Weights of a small transformer language model.
Size: 14 layers, width 160, MLP 320 SwiGLU, vocabulary 2048, 5.01M parameters.
Architecture: normalized queries and keys, some layers without attention, shifted keys, LayerScale.
Training: a variant of Adam for these matrices, 195M tokens, 11872 steps.
Each number is 128 + 24 x the weight over its row's rms, rounded and kept within 0 to 255. Layers, rows and columns count from 0. Numbers have three digits each. The size before them is the row's rms in percent of the matrix's.

# layer 2 MLP gate, 320x160, rms 0.14, rows 140-153, columns 0-159
100:119111137137130125155112157148134115164103150107129108092076120163116134114146128149149109107125090173099142108113132145094135152128109146133142115129099110077114136146137137131105117107100097153104111114148147161118084111136126129199146126162120122096117101125147128071153105127129134151085122141144186159119143106150144154134166170160078170124156074106124124102117105128150149135152129130120103132093148130103133166092153123137084093113148149090128093110134114111130168170114108
095:102115142139120137134121087145103177102108139129108133134100102119131148133144095162140103090127139112123135107192093092111151106109116109119119083111183143131176099122172065096152145152099118135119147118079139120146132145130195113119112074121102122158180165128115126134114129137152128125127131144103202127125125123129114110116145128176162117122156165134149128094092134104149104146147124104123159153148134114111144122140145149145123104108105123140135099114147119119161128179156107
100:096129181109121114142167147139130152145172149129097125152133127132144110136136129123117100127120138129133142131164072146093095140129068132136119147098110139111195147129090129122128116101094156135170127109149130092066120157137124134095114133109146118076160110108125136137156165096083142094140108113113130134131138145130100146097117126149088130098118130160142146123128170160159126104123108143123080153069132132127129167146112136169149079088116100096089133158127122113118159105128108
105:100135111117102147196121144152138128077161122160144146132059166137129127108143123122126120102148150106117102120133117127169123135158142097142163111130131148090115135141120163094163075140113119119091109164141183084091099110117167114108090151137140107134136107106140121089125103154125133140107102133137134128170115150133152146143132143102124110082170144109124129130069142114107120133165169124103147107107103138129136139155096131121185152137173107146104109081134133127114098129147118
093:104112128165153121167145114141140167119151079169141099135144087087127145121085127133138147113102113088097126132141131128107113131124104132115160109137130152121120126114125120128159073101168112155170164159138118110133124134146203146131110153143182068091140131153130105129166167127149138123131114163097166173113114110158129120125136158112137123161129137140128123124135138118117172104134179130108137110105108139116142149159107156105114141107152191137087093126135121136119106179125159
093:098082135151118064149122164145155120131130093163118143095135121122099164150125121076108130156143149128102144129113101185156124087158131097149168116120109150140130108160132111114120115073100141101100076141091165138141154134163148140125098118085175121133115138102098176114111129123133152095123155125153162153123126119142166126120104098140128129135096143137146115118121098155130129083131119115113173125116126142153171151089130100158104079105150091140122110140134120109131117156156111
111:105070086117116079140137163133192166120109081115091139116099100154137108101107127151139086127114150115109097108109128155104120104162170098136125140106127147091159141152117143139124154136114186084167119118135134134161112105116168130111132142160139154101091112143144109162148141113156112139107136146113156098152120173147156126105156112153113110104144145085109153107108152132150109154137120096143139181125127171172130102161149154132139137123132094140146101124159124136114113152138115
102:157118132081181100142189122108178165103117151133103157112152123119130127105111134112148136136135096064153087135126127104118163125132133154122122123110135115133144138126113087095156116124111147132150169075098153144091137160114104130148134118102150141116096172139140133135075139134141130106130101138115144157107142110095155113144172085123139114124107142159134099096127104120155111104070147162140084086141082130120145125126159157151131099119141155121154166117127130100160153089129111
097:113151127082105098154137126104150128141135127138131125137143107090153170101126121087096140114173088156153153156150128154112047095177133099116116058093123145095116080097116131096139116111150116111115118135155148130127135117171116158084099129108133125137132147095130117076170159141126084106149105146158156139143097142158179127122138134128139177131141115102115115109135128146162160126092135114131125119138100132149158092091133124141110112134120115149117102140108109117132123166104140
099:158146113121141139183108131101115143095142114114173126152133151140124090111147104108148077147114140104108130136144099175122139111121128061138186137140155115134141145136115069136099162154096148116121103133142132120115117111125137164141142146139127141074081146109134139141106109118090125151101144175141103167141121162154163139095164100155161104134148120161110108148147127144114147152150127083133116121107092146138154098169078143135142099081134147159103107119144084117136133134104120
100:178086133118123075124135103144144171124158103138103133130115142152128137154075142159150135096139094125160136154093100076148077152153100133158130140151117117145124111124151162090145104109121121155114138124133131162181146126125105130156135145112134126116131101141145108077116084111150144120132120148147117139137118128146144149131143122115195157138119117152147142128108134052106107124149129082126131133111104145092111093079131176078127163134149159138166109141131115106129091132144137
095:148110101126119066111139177147094158139119116111160155100124134102125147119126146083132156143091100078118112109158113124137117111155120126144149122125146152109176161169182142094101144117133099154159108139106123128090135130099126110131101120126093136140132126082095083158134148127090145126093130128134125124097061121165117105116100106131133133122186137143116165127104133153140125171129139140144182101093128156121119131153137156092079149103114114131144135151104130140159119120126081
097:112126083120138179097142126088187130167127157124137144124111139088092127149115118122113119135141130121115147078141076135113136125120163173128131150101119142136100104175114133135153104115106141161144125136115098080152109092148161135135127156119163136084126135091138124131154083131146130091132099127116190164130130139134171138128146092137117143145125117149115169166108186112149109110147139101104149140097141153085154190134135122086104128113149106131125135132141121162125094165118146
092:118129111158125142141097145134149121139132115113118148113127119133101113154198171134163122139106112104127115102116147149137110178135153126132161113143161068137103112098145132128144096086156125133112147101113118153063161122098110127124155113106140157085109094072115137070136134156149126125138120152106144159116128172145095109129129082113126114132130123145067099129145124137121121142132166114172153135139140115143111137151135170054160134131119181095137149169139147118123128115132104
# layer 2 MLP up, 320x160, rms 0.141, rows 140-153, columns 0-159
106:119120131107124124135155142154131113140117095132138164114120109125109170140125127114086108099149120126144112095140116163078130128163075100129114097105107172143143114164128145078131163091146136132132150119145158117123141166140138153118118159078140138144137100144146116133122154116082150138163164096153121135113120126136149112120116171144118113122172128130147180123139144135112075161146089140080126095113068134133110132171118116121138114102113117120127101112174061149159080125162100
096:117136092154095111131123127094161117141170125100156124157131100115145144139153089143139109132119127083118144130116154153110123114127129101140129159104131107132151152097102158113119096033135122158131146124177114098075128110124145159130124143075128105105139140152120075146158127102126115123043178131139125146126103161160161126130151133142148128117141116111125147142122109102147067115146099118138127103132114159141107143155112118102100119139170171119162145172130125134135155146129113
101:167129129124134137100188145143107128140190110109153099113127096078130141122136152100116134138110108115114138147153147132168141159141118116111140137105123147161125091053109168134118113105093119115173096139124117114106165132143187107100132160120087177146165133119112118154122128136125110148122123116082099147141157120104093121132093104101143143162159141127116170131131133133141167151109095154170127156173122165136099127105135129121075141112118085123119129141127112143163164140120107
107:143139107108151119137153123165147121122146111130132125153129136140093106117160125137187142130112175142143147094115129149144176133106122165144096127190101096097140163135159133136100131083134158150090110139123134121100113114117160171160095152126160087109147158176123153117122104117142129103132123133144150161138117122173089142142102181098113139128161135125125107129106122141158137144113127162110145127158153143146081140129157141204126134106201109105117110142136158108100127108142144
110:140101081157089116098149140147105115152139129146158119113118110132146158140105147153108156175101116115125106108134127135119096145128103134148167150171170128122097117119148111134152095136173132164137129166130144148163126108119180120137132113144125162132110207114116136128115158130147127150158147089101197089104164129121155117150127123089111159130086101158138092159106160093138139120125127113145148113097126129123123113167132115085143138115156156138110147134082103174147116146098096
091:097130080111131129102100153138125120106162105150127128128130113145145139127127090051102113151110106104114091158120146129125140144118159153148152106149113161152115137149189167115142174086173111135113131139108137118116124162116154117148082113176090181151119135126101163112107131067092101127143151141089120125121097130120140122138111113122123157141134154157176137162117145142137133077142109106120153106122152090127167134133153100115101115132131166150105118143100138112074105112119140
108:145125088184123162144132155124134150089127158126140149106131126114160143103087134110127143119146121104143131133135135117125124159138129087149122133145114115148138146098149138171112107136132131150157096170141132086139107155107115126135139119103189144129109108067098163138093159098150126148132160072133144101053125133063073146143132161136093122104122116084112141107154161127133095132094138118117149140123119105146137161163146119150074125133110138137101075118118114126130124130166134
099:110123077150125154121146114096164114123157134107108161113138148117150118083104098099130098154127166112104131094127126126105138142150126141135120143127147116137100164128113142120102132136056113161162116101109098097093117117098191094113165108148136130145113162168158151166149132102137122104109105096101137147182180129122117153124116116155103101141130174162136101159141089147138085120161106165142119092138129120097123083119146122122148096112145098117158147130090102115101147115127134
095:077150149147152120148118158170127089124136141072104110133174138132114161142144092123140121129129162126126170124147103160145157129133113142144163200127135083139093169122145124151077136161092110096147100120130147085114148089117118131111102138138136118146159118125114143140164147181141152108147071135100088146114171104151111122165114111105134116121148128185153095135136109106098103130138123125121127146116152164082152135105143134138129111133103168102162150110130141113130127140144149
106:116137082130180141137137138143114119103141119153087128148145124139122117104124135138123121127134145150142153174087113105152152112091127146144163140126154143106094144086104076125070112118109136162116142122124121132137104138106115143152172110181145147085145148142117177156088128164118109100082129123064125143135154108110135164127141164143116097169095125137122093139096090138095125126106137097104133118116159148123156130061149159140130146139147141164118117125116117102093100160091139
102:142138164083107087156165106160114122086136116163120157109150134133110156107131117120111139135147124110115094115138107151107096121112100136152154150152118127072120115104085156084150124112179113131146101118170127115106160149128148129144112104157154116135139110109124099109139133148072093129189147146123147090136139126151156117162135109163130124157160129118157159120137104112131135163090102172124131151128069160142086134085126122158156121085149111139142108142136092085135140142096149
097:111118147094110134124130124138137159155124135139135113140119123141103168087169084123145141136116138134121100095086125138147117153091103128136108127110135129078111131099130157102124107126139142101112096111126127154110138105168162122101148171100134154121122118137145120133151119115093127160116119126120115129067139121150098127202149119110091146128161140123087088101146152067149154143140139140169078145185150108151111135102178093128147130160084117134128118126130129167092140160072148
095:138117144140152095128122096152103118148122124161084136131150104151143118090129161093124111117155129152134137075138106117105134114145149113134134121159111134131113107155121062119125101167115125095104140121131129106110130133112096107111148078127110157127114118189148156142156096133139126149178122108098120123126138117129165152127121122099083113163112118100139112163123149206121175099121149184115153156131132121135123098144182121096131159143122131161148106176117148114176100087139147
096:102134117134109143156093158143137116102163151154091129167144110070104118140130088151121144145112106113138132105163167088154136167118123118144080145085108140115119125130129156154094131104125149123134088120097132140103153127133109110101155110127117108146101124096124121120128122152127090118097118139144104162169152142089121167114144121110122152162138114147135146185206092136115162127155152128126106108139131130129134136110096096096103148088161130112137118151142106115138110160117041
# layer 2 MLP down (transposed), 320x160, rms 0.141, rows 140-152, columns 0-159
105:116139168120150121142140137133099098153104131070115129095114099156121113122140151134155119097088139143092119121135122151095121119147127142109099110135092120123125126131115127135123110123099103145096106094143210172129119123159110152179117141164127125102095108132159120061147096132168121143119127129158177131106162089136120139147143162175082173129162074111118112115111111143142148121155138112123101117122138133134151169102119102150083112139132154109140098154125121145154167161128155
097:125131133111112142110083126071079089110114138108162125132126119149151129148134162142135090094128155105150117135128097106133152125109089130156092160072160130118157135132166113119123137139124132141124155148112191078127125132147169114133103098069124117100167148094137097125120119125164140113127137116083168107162115129099074128115128121128163106135142121129109130142075125124134154140144083109125156132139139118111138124142122138133109152122165137129163104122157143152199139193142130
099:132126136121109165123185115111087136103149105109154128045114128108128155096124138095129110132163168139095135141143121103134115147171093094108129140121132127150119089125127122109121114135089135149137111103140162111129139104139202104122122129142108136151176142121105122134146151090136154153133118093098110135149113154123121110094135091105121141164162163129057120111134119126179138120119108166173145096136149102132175175103160148161125145137133091118120139110142129114162115151143137
106:137111155106120121130127074106147179199137138113140141093126134155122088104145155096120126100130152127130089076125106154111131142116155167148140116105112077111117140115119126145143133130142107117124128132104178111113123155127108146117140093112137140141098125089143095126121127135161159113141163136139125066100079137111153120102131118102150130098131106130148123099103098149168104133149155091110132128102183084103124145126186114157125177149117136148136113106125153128135115105118195
110:120123120131150123160136103119179171125110100134132143095121122100151117126131103145123139148139162101114104117149092118138137147119111160134118098132134128141129180116130138094137093110116138104181123135127085113082136126133166149123110129120185132141178129116103122180110149118151140143125094138143145242100113130121113136086109123152131111143150122108153089121150122105110172121101129130070115162138104122162190153120134126168104122118126149135121119119141148141156170150143133
093:137107155102115120085130126135170103100122140128134118138131089112144147119148101093121141134099118142139068155140154140131131131091138153188111133132120142148127146141179128109133089120131171086132147134112171116083209143116132113148115095172148129129135141146129099140110100107137087140118148159148132117089085141080150146150085097113140115104151134142150151125122105133098107149156144087157133129106141096139108137146132113151129144098142171140094185120135108090099087137141135
110:116137138096114156137170123173136132123146127112104112125149144139166133077119142117117120131096134070118173146129119116133136136121119078156145141153082119159121088096149095171119146137176094149165140139104082119129114165104097125138112146096108140147071114122110178137086149117103142133128114068141124124131110086088087132143119165167112151118137112160139109110156133111146138113120122117130123105174147119099165129126156093162121142150116136100108080113144091131130114093128122
099:076129115130152113138148150152120098140114125073119152167146112121182156143140135083091134160124165140157127107106113125124183153112105136163121136132101137159052150137129149140111163112067095128121140129137072098116137139134150108135147114134140154149161155131209145174149137117109133082136144117144147143141113127126140140106094127151138116109106114121179130134120150129126150140210120123151149145144168117097113115119114110103143101140116132154138133131119136133136103115117134
096:098144106162174113099137125137132087107135158085097108129142142145118106119115125139152103159144169088092163129103149133098122154108101139140166166144131135132121168130166116160087162093085134144108117108112111086185151109142157139165135145163120130106129110161097056132117138124130150143100130122075095194127151089129127138132162098101133141150111131145115103128166119106138089096127120123125117135117143153127150119111103130151138139107134150127124139128167123114133147082169154
106:079166148118092117134151113143135125183121140108098093104108114123162193156098127137126116152094124140138101142141157134114101155128126141152117131137109159103106103144154188109134121149151093144133170101096154150142122126135124103096123129120164155151169120104139149102120151133160114113194146129111100068110109142132159109143100107112094107120129136104118139128149160126115134122138142191142134145124117104102132162128174141117107125112137171102129172181118154123144160116157153
105:131131124101127065136129114124124140088150144136107145115119137164125133145084137194162140125124107073135166141119131098148064099130097098138133148102128115149104142123153164112149126110127181140135128098152194141156148124118076124142128154125127158156146124143133129121126104115140104136165118125124113185129126124105147137104128122108178156140135141147127130115135128095090125113125110122065123102100107129078101130123126164154088156133171161131165110145127139127184092133122112
097:122135144109121138091148151095110157127141093068123157130120098137153140122151113097145156131119122130122112145100134111116120151156105141149140143146118098097148136142149118059164103122148127152132092124151132142116141106136146133106105105078103179117112115131130117144155125140113177152136130116157131205104121102141129111139139095143120120116141127134120120117139173156161115109121132145136139132082064134170097147125151146108112143151081082107194170143128148168091109159097130
094:135129110142123108165159132103149182097166116083122131126075158121158127094135138127130123138117113119087144136142114108132160211154119129126090101136112147162140129123158099118116169081102128168157131135147117075118163129080139104127117126137142145125093113110120109116167129116146143134129157091146133122154113124160151082130108095111138135124125109097143154102107121134104131127127129109105160106178151134136184088090114164072081161133140126108135141100107129140107123136143109